config.toml
num_hidden_layers = 24
hidden_size = 384
num_attention_heads = 12
num_key_value_heads = 6
head_dim = 32
intermediate_size = 3072
vocab_size = 16384
hidden_act = "gelu"
norm = "layernorm"
norm_place = "pre"
norm_eps = 1e-06
positions = "rope"
rope_theta = 10000.0
rope_fraction = 0.25
qk_norm = false
attn_scale = 0.177
bias = "all"
tie_word_embeddings = false
parallel_block = true
init = "normal"
init_std_qkv = 0.0165
init_std_o = 0.0
init_std_up = 0.0165
init_std_down = 0.0
optimizer = "soap_variant"
learning_rate = 0.00359
beta1 = 0.95
beta2 = 0.95
weight_decay = 0.16
lr_head = 0.00633
max_grad_norm = 1.0
warmup_steps = 200
schedule = "wsd"
decay_fraction = 1.0
decay_shape = "linear"
final_lr_fraction = 0.0
batch_tokens = 262144
max_seq_len = 256
doc_mask = false
train_tokens = 588300000
max_steps = 2245
dataset = "wikipedia_en"
Each number is 500 + 25 x the weight over the matrix's rms, rounded and kept within 0 to 999. Layers, rows and columns count from 0. Numbers have three digits each.

# layer 5 MLP up, 3072x384, rms 0.0674, rows 2014-2295, columns 192-239
535451500508441510525486541493526521534552475489492498499509505499512506528459487472508559511537484525531472453488536523523504480535495473529482
480478495486523511459545456495499513527516501512496505474475526497476464507496481449477474540504550462518498532471519477501490513481483510496491
496506486516466487528474481461501479492492515536465472483497475510464480483492564511518500519542487524491492471490524537506495488508535541516499
490474518490512477526519460515516531508504530497483503541479523468471504483518480536505494508565452509486531474512474489477470500525573539511538
491520541509502472502469495488514541519485491478510533488508506503559504494521457455465501478500487477488493518442498466517506519489525517500523
491543494492508519524505470454467483502548512501488509502493520483498480501541525499464470511508513486546496511494523532513506476512484482543521
490525482548550493501471529520453525478509529478505480501495481493482492460515495511491434530506475515509525512513444482489497490517561513511537
568548483438508492523482499461535495505535527509444458485472506471475525560535449567520493501559522528507509460536524508514497437475605505478542
528500505505508520515527502464510487504514455448499531513483505508518512471492532470508485517486517514448454520544481503473550508464515505519488
516475437516562549521503516484540496497489476479471447473512513474514483532480551498499463540516511490520528525458466520486534502499432476540494
524516493475514492536471505463466497476461487525529475479494546526481485523497535515498486513485466462539533498501482515501508534493508512464509
501499554514502505530500498511509498512488498527512513476465528509501512511510502497492462492529523509481493503490517506458475499463467452476515
460492500502476517429473536481537480496498512466493478479467486504528472503497489535498539466515489492466499501493431538499493548509523537478459
487514494488474538488541522531505493489509487490483470496508494509529494488469486523524510510538483544491469539563503519490506516521497464519486
507480477484494531549463451494483449517508485478573484523475488496508491511488505495486482507531485480540499512522468508496524492492532477483499
492503500539521554502513495522506501541527506526479503476456543485478506479480489494499483515526541480488474486496492498504481502473521487520510
490500476471518482488500466503522500463509456504484513513511514484529523525556455511452527501505483496513484517477508492503559516473503531495545
546505509524490435509532490503459533470489500498517507487523509529481497486532544533476460500523498491488498512511527521518449479510525520494529
463536528486506532469527495511486514501514470544518526494489522469512541492491565544530484497515492484493444521487484519568526478541500477454488
505505520501517504480503523535502498496527502490451519498491504525505503514505504508479488517467508527457487491517506526503506504503499490493490
504490490496497500495489503497514492497493495493503481508497513512485468498488510486506495486520524518513476499469523493522463478487470511492536
499514542506507508555524524472495485481508492512459542485528485498470523457476530521486511494522493498525497529469526465494480480514491481517481
509541528512487488528459506527500471466475469445514468508467473480499545539481500526539528499521540522501490525533508572531475492517499433525477
492528517512526499511480519493497473490560484502505496515459476471529487464451513519522445550507497529520479537486504508510522472498514512533520
483500507488527552501491466468523490508477507491516511520504504454496488467525452522505521441526489506488436516457527542526539534539506522473483
458510510477496454485523496532481494510539520522485516526528499471443518492528439455538463491474519552454473550483472473494519500482482486517518
488435539477552485496493457508529472504500493497524505468524511471484532541506526482517522464524473521494529509580547524515513512472475456477528
478523478527519493484523467536500534476488514503444494513481488496418481507503546501470527489471496529483517503487459487548496514514534487556484
528487491517563521522483506500502511505524519522451520502496478448498513518482479467510501513499500532487500481504484515476495435454510483523486
514489512481500507505489506521496471521574453479502476468508485533485530475523550497521457525535470487519498504471496497481499519503514498494511
537489497485467462524518475455504457518500489472455487498517524487516477511509489518506515506498515487473514506496492523531546486468515489500510
518500483509497485476490509468489522508532465503477539486498477540510513507512510553504539511508529483478508435489473510481506502518478493489500
509482494473546503508511491524538489476522493511453498448509500515471466481539497534489464514515498506479496463493495546482519519487481533503501
474487471522483516499470510466489501476461485543514473480498498452533505526499471506496530482501501535539472478521488454495485522471521491493480
506495536492514510470535490481516477503454461521481490543492516501501528529519486488465493481495493473523473522521496514462507512473497500519472
509529516495539501520513547498488500466474504507494492528516493496504543521520497490523488519525505555478507514503523524498513514489453506498491
496508499514479545521498521502524467537492502490530499449475423494520498491510528503494483522501518493506481513487505533515522520478444514513481
528513506500496542525448449534498456552493487451480479503503537522484433514474536538527518494510501506512469521555538491503481503520503503469523
480502447468509478476494499542427493476495513509491462521542483485535462537538486537495457525490504481474497528533498527529509510477495480504472
484477500491526517489512524515489499504513508482511474494495498515475489470494497536505515503514485491472528470498496466473507475493475533519529
519521519432530511508463504480525523498515482502481533527524520452504460491460477513500464518555546483524505510458478484436495516499502525475500
470501516540479482449524479527521466522468505509520515459509513535506484522490479511473476468550513490420551496563498498491513562538511575557506
533477496521489525467512493484545480506516507484505499487495513518506500499501497495516516537492485511498496496506495500513495517520526487495486
487526534485492480502481453465512522467516488532506505505506532487525469476502487505513470507467485519504523480535505510513516459523517538476499
484511515488466502504527468525461520472512508522489526480505519514448534517531464532485478475504453543520507490491485497525497523542499485508484
563435495483481500517504527499497524492469513499497521460499518496493484467524492576515496499522527470477471520474527492544539489497491468490507
486454507476513522526451482480483474535494550552491501519460479502560497440544534467574465457468478485515493502550471470479502504531474548454503
509505538494523522519507475549491491532527509470524534494509491508524496520488528483510504523528508507468514535482522489481455457470511489499524
538522496525519503489462453545499497472530539530476539519462486497512502482508494514538466558440533510557441493552481510563593469514552487509494
501470550503512496545498496529494540524520562498473537497483508485493486460497499499482499457506513479521504478456448502507487438517492515478533
539501505512513503535524508515516504451495484484515471510517545465434504493567531515462495504478480463505526496488503500496518498457487512500527
509498505510475517457442538516468506502466488486487508533530523457519506501462500546525471521501449454507495491509509511511512471477517496489493
578447507525484466493551524530506486528478499447519465495527461501514496495495501502544514521540489500532545489536526492508491452450465508533515
513499508552492504468504458522474514507480498555507477490464517496495551521518520470503486492526528509522459526522508475528489507512491446487511
531455562498472495523506483467497504484487492476493492525455518484470509449500501467519508478493473498517515464487485503509500479512477480555493
520460508498470523529485483500540458478503512549481525490473509502508495477472513520470522471496536527479516503497502504490495455515493523485560
524495499507507490495465506462509533479496490514513452512498513510469463469532479487454487505476500492546534494495507482527493500519539504505469
499474476510526497488488472502487495521527472478470501514514513493522485504484491500494491537507476486494482502482518535517498506491512494481494
461554488455503531501502513526489509494480494477445495494483505501511531465501513470490503492492489491488479507529454509543481466505516523518498
489468526469513526493477555488495493444511483556519467528443514476487546535499532502500515519486534497490512526488540520505469513494495529502470
544526483513506491490514503477503497484451487506466540516512519494523488531495504523500497518538527452457503487475483482515481523514500551510481
470487527500492487495515527466515467451488516501490478520577474521498489506476469530484494491518528497490546506528486481507502519503524522507496
487480516499517507517440528508499500481460515504486481523514504494460517531547549521503485494549485480465499517464525448475475537546492527516487
533478546500496460555497467477492540495468462533508499503470518493504529541517528509506495479482498505516498510502536539505500520497492438462485
514470486532492517480577521502461498509516502521534492486493515491528520456496513517527507475481504530507507523496480493466534519469465501526497
520502537529464515459502482508504495475511493489465501531468528476474498494541477493494479519488478522476501507483530521548523483503550516492508
468459533515499487504469492480492483521500495514488525569476515510490504497522498514473528490537516476482518478464501491519508491492527509519518
508528525463482514490477463503467495500485484483468542517465465485485484523547512517473508489527483468486515531522535507533522500529529497523467
476437515515421475535505491456506503449477492487508459490525502502492480479507553510464502511560505438535523473482478515474480426546489493509528
491496517489501471517500525488485490509463499481504505491506473533498489498471501517480520514502545479514540480507451478505486477471502483511475
503460461576498500524532522470500527506555466478506528530498497503499505499481458487464456496494506484543487523493508518523479446497505521517492
486506508525503532527484450451510485492456470503494450508487464454487508503493486569465556421535506542502491513527476490535542513517555441517493
535505507461482529490479561454528479453477528471534514525491511534505541475519538477526488528484519464535482498519469538506508438509507531474542
545522511500525498529509493493514496499453495538540532538444469500459510510500459518479519530523475482517451485568505525470551516468510472511515
473505521514472485519486459468527468498472506512484521491496477496493557544500513516503492478534496484490489529442544490485506487499510496510515
518502494498523478502446507503517507467532461506505534479468485517439517530492470543472558521476532476519465508524544505486512443495484503467528
530531491465538509492515503479520454446475470466493476480503490528485560528487531525526531511491496486497481548510497532490533537516524520494487
529553467462461494510551489518583492491508492508521500492481534515478508507528449486501558457505507517504554498516524485493512492509508491503468
488467500530500493500470539491444531503483503534472520503485478480520507527495512502518502484499496483516527486526487560496464488479507511480502
508515484529490527479526500497494478512498525520507492463527551457531506478502475472528510494536475505485561479475513504462513518524523486568446
489522481492490504482496537501530476488479507510510514469504491469507466479528492542528493520463472535475505561525459485538546481484492467486508
526512474475520483481494497482505464496474492427537565533459533543505494493484440484494523489527496466526483511461518480494483489552468497493520
486481500507504430503488501475464515470513481512490458528476502502501461483499496506476513518485523473470488504507516468535498458520485523506509
559547536471493491516475506510522535514493478489456488523503535484495502476485517508491506494493514518504509496499521502488516483536506547482524
494528502483559514467478484539516489506488500503492508448502516474473465531483507502510459510466492503459512483493502501553504538530510502490496
468512551484540553502494535481531549462515497485487452476483495449500528467522537463500434495522492474484496505464447509434527495485536499472455
530511509517431524509494476482492515558453524479463524485481488481530480499484531461508491455468520468525416526509440487553520529536465530515493
504503481514490500518514519503494448492506477505452497469524486508491485516502469491481516540528511489525516453514489506472519473498495511494485
514526547531543546462486489441448455458509532459506505475564508499506522508492526485507501541492472493477535527495509477449531519512503475513497
472495493500487477431469473522475497468481503534487516505512471509502507527459537498495510516544521455505515460495514550523532520540555524500541
524455485506526499470559546501479482509501477531536494511481503450491513557501454510549500517422553539511459460493471530546507523483500554489467
501475545500495460472507528513506506462503475469502485479567509438555451541460475519503503505530452491508543489460474490522519565527561492468487
477526523493485539523508455487526525489517514514495536477469486464492466441523507568492466505558490490522498542543466514520521483488514494503525
473553480521504433477505541486532501493510499547488436468525488506519522506540529508460521499534502498496544478499470537476510487482539505527524
508449516471465493494534546480494491493434486452518534452448527546495508483443509529486484540506526456504484497517485518492511518485481500452461
506499516506519490526486516482489464474532477521482515531498494531524526513516492491488466545473508479525495531492530485473495502476509527556476
546506497448463562508488506483470545504483507489496485443485474485485509496499463485493519519530533506505492466521477484498503479483528470457534
473507499503472537486468512428498442502524508524418523467509482499523491480495515536514525469556516538523498476496452463484489494535462428477456
530506520502483476507470548476515475524517548489487472464496517511507568481502514485527487476465505481505508467507528510510521523509520499513550
529467472507525502489495533477464493497522484478506474497535491522523518506493477515487492530536529519512508500492462537483491492491477505499466
513538536475497448522442521478479463504509485508551505500521493546499488482452476532490451491511526528502484526496478508566494507482499545458540
506503449518491476518490548501531511530538503509513497512503491522505552480538514542505481551511494512586492530499481515496511460522503485527517
504496521491497535491499481558504463529502469497506520494520536525457489456509501500486472471471513513501485498536499491483546500538475519544488
479498468471512492499500501476512526510483542446465470506516463520449534437514423472465539531479541514475510489517482481503500466480519493488467
519476542471524484498523476542526468558510507493493532467568462503454524463465439543528550494513561562487501529546462476537489479558492499510516
515498530496534500514534468537513489503509503515474486508523524519476484490544465457510435509533507501534489471530504502492508503499479488501513
495518470479522485535520477521469541531509503506501492508502520506476522516507477508515508498474456512493512521489499492497496548537535509450541
488509479492536500523485530531484531489518544466526506470483438526463481516534538528480441504578520513490486445544461492436484495508517490510483
500518538505516493477520476506511536508506470499495476556495502513495480485542501500493509486487505497494527472469518487533536498524514500502501
548567525564514530444493558464473491504532500529471524516495415471503511505512482551499502465541469507553448451510503481472466486490535522611468
494492551513513508508502507458500520488470501510515502500466455497534471481478566464497506511562484493503526516503486547502468548487505496470435
483503534445473473466503469520499508487506487476470504487500559518468522506557493473518477463516531505500480464506506476508493467522512480529500
536531482496503547528520484523506483512486492481496516482515477511514466506463473523499468515517488483530493494468508513510497464489479509502495
471474516469511518484506488496501487467485463502441519494467465483513522481509470502471536500468549506510477490488543538530500484548479517492480
488474481498507521510523528482455504508476501467534513514520469471531516504502482535482536446560487515453491483459499512528500497487486441514496
504516526537509494444520528448511521487511465520519483490494476488530504560497500488538504514488510500508460529538468508490515462527542480526522
497479479475512488476515498521490506491448468546537467492477498499458505482464490472467525518465498521485434481481524521523495525508484512513472
473468522481524526454489474495496531472502482466483476498461544447499487491530496513523547534492512489527507496557539520466540545508552518454498
502496500502535473512471491519514521474484486503456512507478506483533518484548551493507493475475533494536530476467484479499496485490502528494479
501479500492506493532516472515474537494499508517494481498498475527491521488536533503477522467444519541555475556522540558553550508540493503503515
513522487500499493510534487495503543506515528467483520415473528491567402504509511475460516552485475517520517567502464481498524519483492465494536
510461483505528490468510515525462470541491529511474549514517555462509533494485481535514477487474458503464517483466472526478478508495499516479487
495397511475527498462495534485517464469505494489563504478477474513497433541492493509489527513527600498517511524501490503439471468502468528550494
529453457503464502459453458516492511525499497467502499513500477449482535518500536478493506478491489466483482498508479467503508494526508533500453
535483485517496503503446540510479524494540522528477526509455534484519544503532457486482493534493479491498462479481440490473495444516506497485498
538517479487484525521514476470534514524541469460534482522473524513498493502508540494494489540509514477512529473452507491503505501509507498508508
518507487460494491484498490480530506519507496494491496528484471483517492483487493534479530503493507526466473495512517498509529508495498482549505
497548509491522501510505491479522498523496517506525528438446517482487481490478482486453513491506501473511548519479499481512514489517506524491491
483514497462528502469517518492478488497534497493492491482520494496507469526465487525508505490492516486506541494517465482510520545521503471506475
478516448521485467483491523471479522528510486539543488499461486488487539508497533512506487532520492495516498530495400499483510497458506477494536
515476518521488491493490498512477548535493500521548531539521486437559509495531529491585493526471540487484518559456503491540454528500554502453505
486537516485496468527532484514493498470474499472501491513515467488491506507535497504493478503471495520445495507491495458559481493522486500490475
500485497516496517471509521469500494493551496510518504446496485487511500516504512489505479493515539477490471472472494494479500472465517503514546
470538544467507487516523478499516512506467500501505483499489550478472496504565541516475522512560468542497476516527501461524497453529504535473559
513521480481533496487486532489499498474501477447487535551566521468471493491479488556508527491528461545481529510465533550544500515504522449471540
521519510459501485539551454461526526517510498528486516479513493466491493493481475571489485493532466450552542522501513515506508474506508482525482
512455523512494532456530494523502496529503432423482535518495522517467492523476472522524505480523505532471484505557455487487521511522494521508529
489482511507490510528496497515515499503506527495509508523500495526499493495494504548486496524469505454506469498472504493511521482487527530485527
477468520470525479454531486487482486515526499478487473499493498496501497540515506446532491515509513450482511538525485502458507527512471520541479
472468541499545519478518523515504545495481437514520523545518553522493533513520460530495513472556528531464523571508536512463471479468471540506507
491473517538529496520493509470460505475532507489511515497524540512482500474557492514489491517455520499528495475492451549495499506547465492527501
479457500478494498487502520500472510483494518482480555476528499504532491492547516462479525511505488505449500506499516487519470461480504539509465
496495494473469487478483466507534505492493513507493504471504438482487492477506532543533498530500505489485493474520467519516495494477532499483502
497483504512459485487529471469486448516493477468481510488509439514485516537520498527453445496530517469522483523500490480503532472482454514487507
505509460495540468479517512493502490458519514523494476499500493489523513519503515478497509515527474482471477500521523470517527459520520530520475
449499495503516485441470513517510480493515515512534477472481482506496520492499491488405492528470550477503496464518492459556499472491519536486530
504490475502487488499515534521445523498473514477461530474453478470470503507458545481488500477516524494534483517512474500494515497563471495441481
534492499462499462499491517539512515517487475481569495513517496549488505490507477473521510516541526499510470453486540506524519470519542514523478
494491481475509516488502485506537484495486518519517483494471510481464476490529479511501505482477494478491513504495501490500487536522523464479474
505592536514528503463534521529534476493554478482492537522482526469535458504504500470494493482477502489514500512481490518491494472540500502503535
537476489507499487542507473449543497544523523497491520452527460475488528502502492512495511478528499505475490520477511518454504477470473465478515
496509470490500525487497522474493525513519486482531486505529528511502505509487494516515510502496507503512489468495490487522489489525514482454500
442527499529529467469512495512499490488483473484535538488491565498480489508510467510510479510504500529502477541540510451513506531524495502482478
504561453518513536524495558515470499443520510520498565509534510436472502505534489523462619545516535464494505474473545552466456464522526481511512
522539518515491540457494558468521503525460499507514520472462456488456494468522520516533517504512495477502519497525538495527541492488502454545471
496503473527491535512522508519492512498466501451562524528476462516458482573488511495483466493541550553498483509469486479490440532506520502469446
499477498531505532487520539498510495505486522470477475494504453493502497481516539509521516494539480504454473497494522508489501536484475538524512
474448491515494466474516498494538481456521480473476483506483512509523520501484513476473503430474506490562492552476525465516497496496508506499436
509456476485462511503518478446501489480518461507490501518492490493523460474462493496500540519506510475527429493513484540502502509478514548520506
477502509534484566493464478483473500533484518489498462476458510493492526506474539530498500494487483479505504499473499507503526498522487473499546
489441512532515494504530534529550483503539479493485491508503464479526495522516472474508498516487493473488488493471524469549503506466516519503492
462474521499521494503491506503509473499541497495486508540493497477512515510505516500485488538481493534508503486516520530475510520484511529509496
517500504464506504487490489527506498478502479511518525462506502502526470509506532518491472505512494511517508492538522542527512484509494512502537
519526513508499500477493495494529467523517510558512514507515478535425495505481506520475503509502487505499495511434495549541490472506486472509512
488519518492497521490505567504467508520514529526491516476529524515514520495501503511518488487482474494457497517498486516516474512529478466484507
501525507507445488493464514522494487491514501503474514514501504526524554492514520499533526524519487490530461505512461534530508485525516518502518
470511492501476507465469519471518496482497475522484515523510526535528491558480462524520505490520530526501449525492555505525526480499457521490477
472528460471472476506508486511509514474461514459552459513507498490543527494531497535530459462479445492519477505518490518492477523513490466489507
552436519554498528516512434472458511478460465543458516496499427483558503500510503461514550457532428509516512565527462501485510501508524487469490
495472500543466505504523519497524527517497510515502467499484585497550480507475515528525499490510515496484481507482498513506511509497483545501482
525495519479501499489469467503505462513488512515531509539499470520519513504486503504503505504525505470541480505487517509511528497486464518529533
496512541530496521530518467485530504508519477505460490528492481519469490504556496476498490480533474522473483520480519443515504477538495510506461
504476508516495465503479514474488492457484496489485472535466513494488495513469501536451532416493440480494458505503518502522522489527560464498439
494526500529517470548472473487500512499517510463504570482507469490544523542466523537509489419505519486470471511504500526507517520496493494525492
507493527518504514516488488496527478528487471502505536498503529483479494466521537494511507464512472511443452500515479509513531460511494500536500
499524491480504539522515470522525496513505504491488499504544506499475508510485524496494475507506496538523473506513494504515494508518506507520449
504500464496513526495482479527504492488462449506507489455500520552577536526485493503565485525518508535486480480486498497468534461548545496498505
460505460507478499511532499502505473477527481499477515495495500514513462496529505484483531528512489479486498474498491495484486491474483495494495
479519456531507490513501510482496483473492482533488515517484487500534522509513508531492503505499522475516491510513504505484493521481489473524460
507515432499508524517484505483501529546518473500495480480511498502526547511501531479495542515458502515529479531524477476538505510427507502477485
498494517491507490530526441529498490484508486523507516535520525488523497519500485479499503502490531504505505528485513503490474535502509475496494
468493481515492472518494488485494490511499510519536474514522492543518523505512514466505497518526526540495523510497504563475467503500489493479512
503471512502503541504483499532510529517559485517489488476513495488496514487515486533495513517532521499489500488468440546483479540520522503475495
457548514484478497492527526441534485507500504512540508546504487499502521558507491524499524533477476469499515531484499457500485456467512515506520
521506448469468484463561549472496480504514451458532512484490487513472492526501500518517511494493496489512506466490506525488538480502509501506541
451558551530504493541483505485542494461494555452471519491489548513496568534492498519542485490507529516512551458519502533506500514521539495457497
491490487550515503536506479488498496494528499546462490546510506465509508465458455466475513481477466517509528482465473507505486488533472482539537
479524497539480497473496522461483526518537512472495534529548534522516556493482470471458473461501493491511529500501459521484503518511553491529458
499507495469477535470492522507449479501497485494485525528517496498493526511497489538472523475499546489459497470504498523517467549525455485485532
519465484484452517473498486512528468441524522526520481499539523515491529550486461477447547465512485495494430491505516468530519520528492464503490
508450474512495487486530511530550494499494463466537471495503493450444479457466509483522495509503526497537523483575477533465476523548524514463485
492524514470465535503517530499432471517517490489495567469491477470522517505449529503483538517543499481487483486470477490502502510502515542504459
472511497533539486517482508521491528481453492524475492511518493470522501538518518517528498481503481484466498472477536488513517516492531478518497
450542486518439503464453551511493513473528454464486487482496532553464503533535505498506497515457541495483436489481473511496464492519496471459522
483452509492481493485478500477514474499540504516508483485492487484502480495447526556509506483514477494485454561491523533498509522496518523468479
474505477471495492444474452521516562480502482483482494532474503507493514494534464457540527472456528531484489509497489480528486476511463457475491
504506508525534524504497485498494525499509520476502479511517504472504457470484474501493505484506541529482489535489490503530517539501480470509482
550489452518535567511519491490476498493534485531451462486515518491490526565481523484470502513524453511472514515499516489472519498519494504498505
489556513503480512501496553505553541465521501511483507492445498493486527466501486507527501462520518515477501487496514550530500517473482490479471
506532490453493510457514469495510522506492506553498462510464526513468491501500492513523491503480487533467508468470495489523491499529513482502509
542494527453530546518541498558511475500486481502492528506461519471511520514527481472536513473467477535484471463455508558502479457537471539508489
499501502532496508511514505505527485484478521460510506527497481488501505524480515496465545518527522513525487495548484500475474530549490519513508
490488510491498491512487517504510530506503458471450486511513527489472492493523475437502499540527534462533508447504513488482481539470527473505517
496521491485511490487483526478478450535527497446502538486490479536480491486516537515468488507520533507523501461484477501506484519545538501543468
509532513484469466510521501549489468494496460462507509458534473483482537503515478505473498496492482513499501533525433500512520498526521492497476
476513460503502450473493504510486513496488501513528491482463510451499528516526583536491495499527492486485473521514494508498571511513505472488493
509522439488497537488559514497523517507499492434516533536437478473506476475533498492473507452469524521484543492491497524473517504523494532524470
533485502457489487540493514488460495559529507479470540522537540489488538526486525481464531486500515485478526486510461521555552517504491486515480
498509494490510533507500482535508484497510468493521498531491503485467498505527513478504490508490506518490468477473485484470526489513485458490511
521518582441518513508473505475487501528475526478507509516475527499556478498505488478505509514480499499505526495453514503504502502521467498504433
538532468466542463448452498529489532489454486522485518528475512479556509476495516500532473520499438465483541555508524478527517507500452519555515
501483542484502513504481503483502509536529481463550518435483544519517501500515472528453531506493511494534449517500512521486498458515471528499513
507491526526518541483503493534548475486491512424537497460462475449430469509530467472448499469518475538509455503513403516529432513524533460509534
535493495497526517462541455515515503497521517489445484491516505493514497506495479518444469534508498483520527509508534488522491499530534503480495
519479519527533504512488512504523490471496467521491455493496499469488529504474513485527508533481511516514479509504475464505472487501520530518527
507531495498532474477445461499472470466491499478478486499543517527472488549497494509495505496488481481482522517491485488525525479495505479491501
520529483494488484480464461562464458504514530498501486486492484466506518524488494496476530486485510511498497476508507498499495489510512508478537
494506436492505514496498516495486519478497481531449481490515531494502477519504483488483505490497520524522528505506509532513491514542513491479493
510468510530469518514511498499499509507494476508532488546475481511502510487513492529506500506552519493501488529491485476470493495516479476493506
475476521512511487515476506467511479513498470477486523485490515508500506488497516442496536501509481495521507475482488495486469542469490480476509
495501490456496516462468519468445501499473475524489468507484487488470505500515476504462471492510498506462497470505498530516500464476521522514505
507480485565520459482525530475493473498474479508533487541543517465484490479486480492483459479488533509452536513424583508445494500489478496504511
499490505526518511531497468513460495513472536510507485523513479477486481533538534469495521461476518522535505520517482538533480512508536495517500
525500534472537488449511523474479554522475416525507492581544497494444441544522518482463523502514465527517463473474497528501522482547536527522464
499478568509547506498528520516508502504491481493518502518467540472481485493487495532449541511518484449464503456494509499534483461499472493504539
509497499519512513503473526528467512517496533467477502510498510477521509495500499490524537528495484477498522515478546518519488451516494516498499
547487517526485534506483546449520501525547475520473526478470509494527498517496515512533485478506513504528476457499491506534483432484493497492511
517499498483482495496454497463465481525477490499496449523548458519481508506492513488444479546496532466447451487507471473557512504504503490540494
495496465468529489516490514524505497538494495521526496477516538505500509531515502505499504513515477484489442510462462505473475493491503509515516
511536498506488520509505497510488509532515476479459460481502512519503520483484503495493488496504481505498470518492532502474518480493517492465488
505521510491496527507499514528494486498521516455466528497484530491465495472497478499494475477496525508467475474481558495551549503482486569490532
507520502512504505494474432493513538497465467477502500512525467478497523508525508491513515484472531521480509517510525432489532514512483464506434
503500490518499499500510498505515491501526522463485476504503501532495495513482494538508482494485490494516505494533496492491478512468490487516462
499520531487504520548434488484473532459494496494470526454484496497522502545549484496511495511575484513484474485491459477531466498526539509457512
505546505465475477519489491477496542509542500522541483494486536506552530520465495534498486486526499520496555491524480504471463471503500468495520
486478487479482510494481472493476461517541495466488508530480550489464478529486496538474473511451471499508502459526469509485479475572468502523471
549413508514524465493481532453503516514541473538459527503536483509551527513526505520513518551449488417507443507488505528452481419525483530522523
454485550507476498448445510467519458507509493532540538542500534522535514433506544478494505440482480467538499505476503493526452505488517481519485
445494513511518519505493532514509497508497496506531508490528553510504517494519502494457488505481480485442519539509501465480500466535477459505533
471561472517522510509514523503443493524498508525525536521507490486500514533540541480502501483485489530462481496501513546514492455490516481522498
503519510516482523510517513477454511515523501528540550499480493498506479484490534412459564548495502528495487526557494536511506484514457512540535
535515533490525555492531533523538536509463473505472530498500482494514504523510518529497491476504517425515500537518470489486500585506537488480507
497466453472511512468473528534447465538470445480505550486480513538513531538543512505495507486519528485447537458487513491472511499510488479482517
457463510458537506508436517453536532484484486522521517475495491501486502473506516510472504491504489525529520488484449483502514510487498505568537
553489491544470536488482488472534510506497522549498497499524493500480525495490540489502533482487460574440494501495469534518507482537464504518530
520474497478510501474536465530501534486517508500504504500520487497494525500495495489544506508447509501508495524491474493511463486538472503479497
457530543495494520494475464500522467449524519499485494484503567459515462484513475505509477539486521480524515484513484465487511461478458490477491
532489481500523495501533506516505504471504481548541498542524532528493534532524523547420468493499502456493513481459525448531524533508450476538490
499492509509514536511481490495558521490500501501464490512489468485541519501468529483484509538532514532486520510480490479514504488516493483495489
552551502516545485508467497489484470538460520501535466493500487490457502492480514557495477511518513476497480525435529506423498467527490465474488
533461457444496487511502467522515493517482492493500494488528487513511526441454501479505505499477497463475494512462525510506487520501557494480488
518518493516515485534514496468500493480495514531508507489524529506491507505482529476477495546508463522502544548527505509485509502490487514510499
485500522519537531509481511487485482498497487515472471505511488515509504473495495524522492495494494482481508511491486532475510464436477491480500
456535539470503502533490465519519517495495481484470504520497551496484547461539476513474517504519521500487510509534509533536497492491515452522536
520513504478512486535495472521537492543555509507513507504520462501503512513534519490497501501499479480557498511522461482508492463534468496493468
482520523483488504484497495520469507481522504530517496483497512510465512500478500515494480498514493504509500493520491464473506503497465486510508
494491509482474504505535535459524508499471469508487544455487515503484480532533528541501493511536508512493530487523523499481496478512463491480514
530505477469483471550471530503495503488460485511507495523524532472535471512526497544500485538509472504448505495466502483486492487487555461495579
490500572530499469520475515522529472496471523512475456507491531473485466510539473485537462523466498546504452476528496440544505507519470550487480
546417505482516467446460511435498505485465453453523485477522495498494484504471543500526505494489476480518484447541475462509508498542498434488469
504506494435495521512506510486500561521524502514510536457494493513518506508467507526485485448528492490515445506471503504514512549483448562478512
530437499503524509504501522487516481558482513488447481482554484462453510516469467492484490527478524520466525505498501471531500494508477473484520
504552516478507551461482470486454486461480492454494480533506470497499513500525518470513491495506520529533483505472474399478486467546554512522533
516507482525511498480520497526506494473457500516498490504525480516479477517487444475511526516503505488464518499489524480493445506523518522492491
505540517506542458504487537483448481517476462478492501473531550472505512508500533542464526507500509470526480471463479524463519546504449471473503
539508443521521511466513509509541529517488523509502488472505479493509482516512520539498497521494524505537484496501550509487553449518473504497491
503477461498526521516497472494495480517492472518523505475498501500487492515493491501498480485513492469484495467503525497499491485458477489485518
523531497474460498501494485492510505499501518508494471513485467480495521523500499507531483493499480502493485525475493507532512480469497501490457
495510457532512497451480490522484520510501520526505493473512517512474532454539507498498527513500487482479500502481462500483533470502485479519536
485470485490478494465534519512473519476497472496495548515530482491526529476513468494467492510548492541517502506494510458468506500498501503512538
514480545515508503542541534438479500535421519499494500481492523492482509516479476503448477506511523504465485488507509480506495518519492493479552
483476493484526510484480524506517551522504470496485505479486492484470473497511491520512516542492506472510455477482457534523497469524505452513476
471486479496465512459477507488485507500525470489527508513534481500521494467494486494474514489509523476521489484496542486498481504479478521507511
501471487545521434481521555492501518492476514508483468516499546479525491537531488509465478486523503468568531502515471506513538512493514474513518
487475514526528481518454474485484545522483491472474506529496506523474518512503494515493522510462535490512492544451528516482523482472499527476490
484487478490500488496519499505482520522555483489492458533500516481474522545477481502514494517506490491519508495509507538509467511512510493463507
472517522470492518511484514558476459520493493521492510500526502496477502499510509468504513502499494506495544504506511496476523499468508535498478
499527472508502518494473512466522477512492473504498561478530545507498503506532491544473514476571530486508507448515511457498504492531503520505468
528519491479492540506462495532518498469488460543470507504475497494487528489485496503515528475500508516464496508505513517454489507476493529521483
454488509460485500461489542544494531516482492509501464480506455502494498499538485521500453536503491494473508520557510517529516446527481487485489
498519480501457525506508470551505505509485495495502503490542551528504474472465491516507491518495496482531502496509521518457475525494491500501473
489527531558487505488472506492520540498538513516548566503534516528521515493503491475493469503486548531494477524501513522491494525503496547525517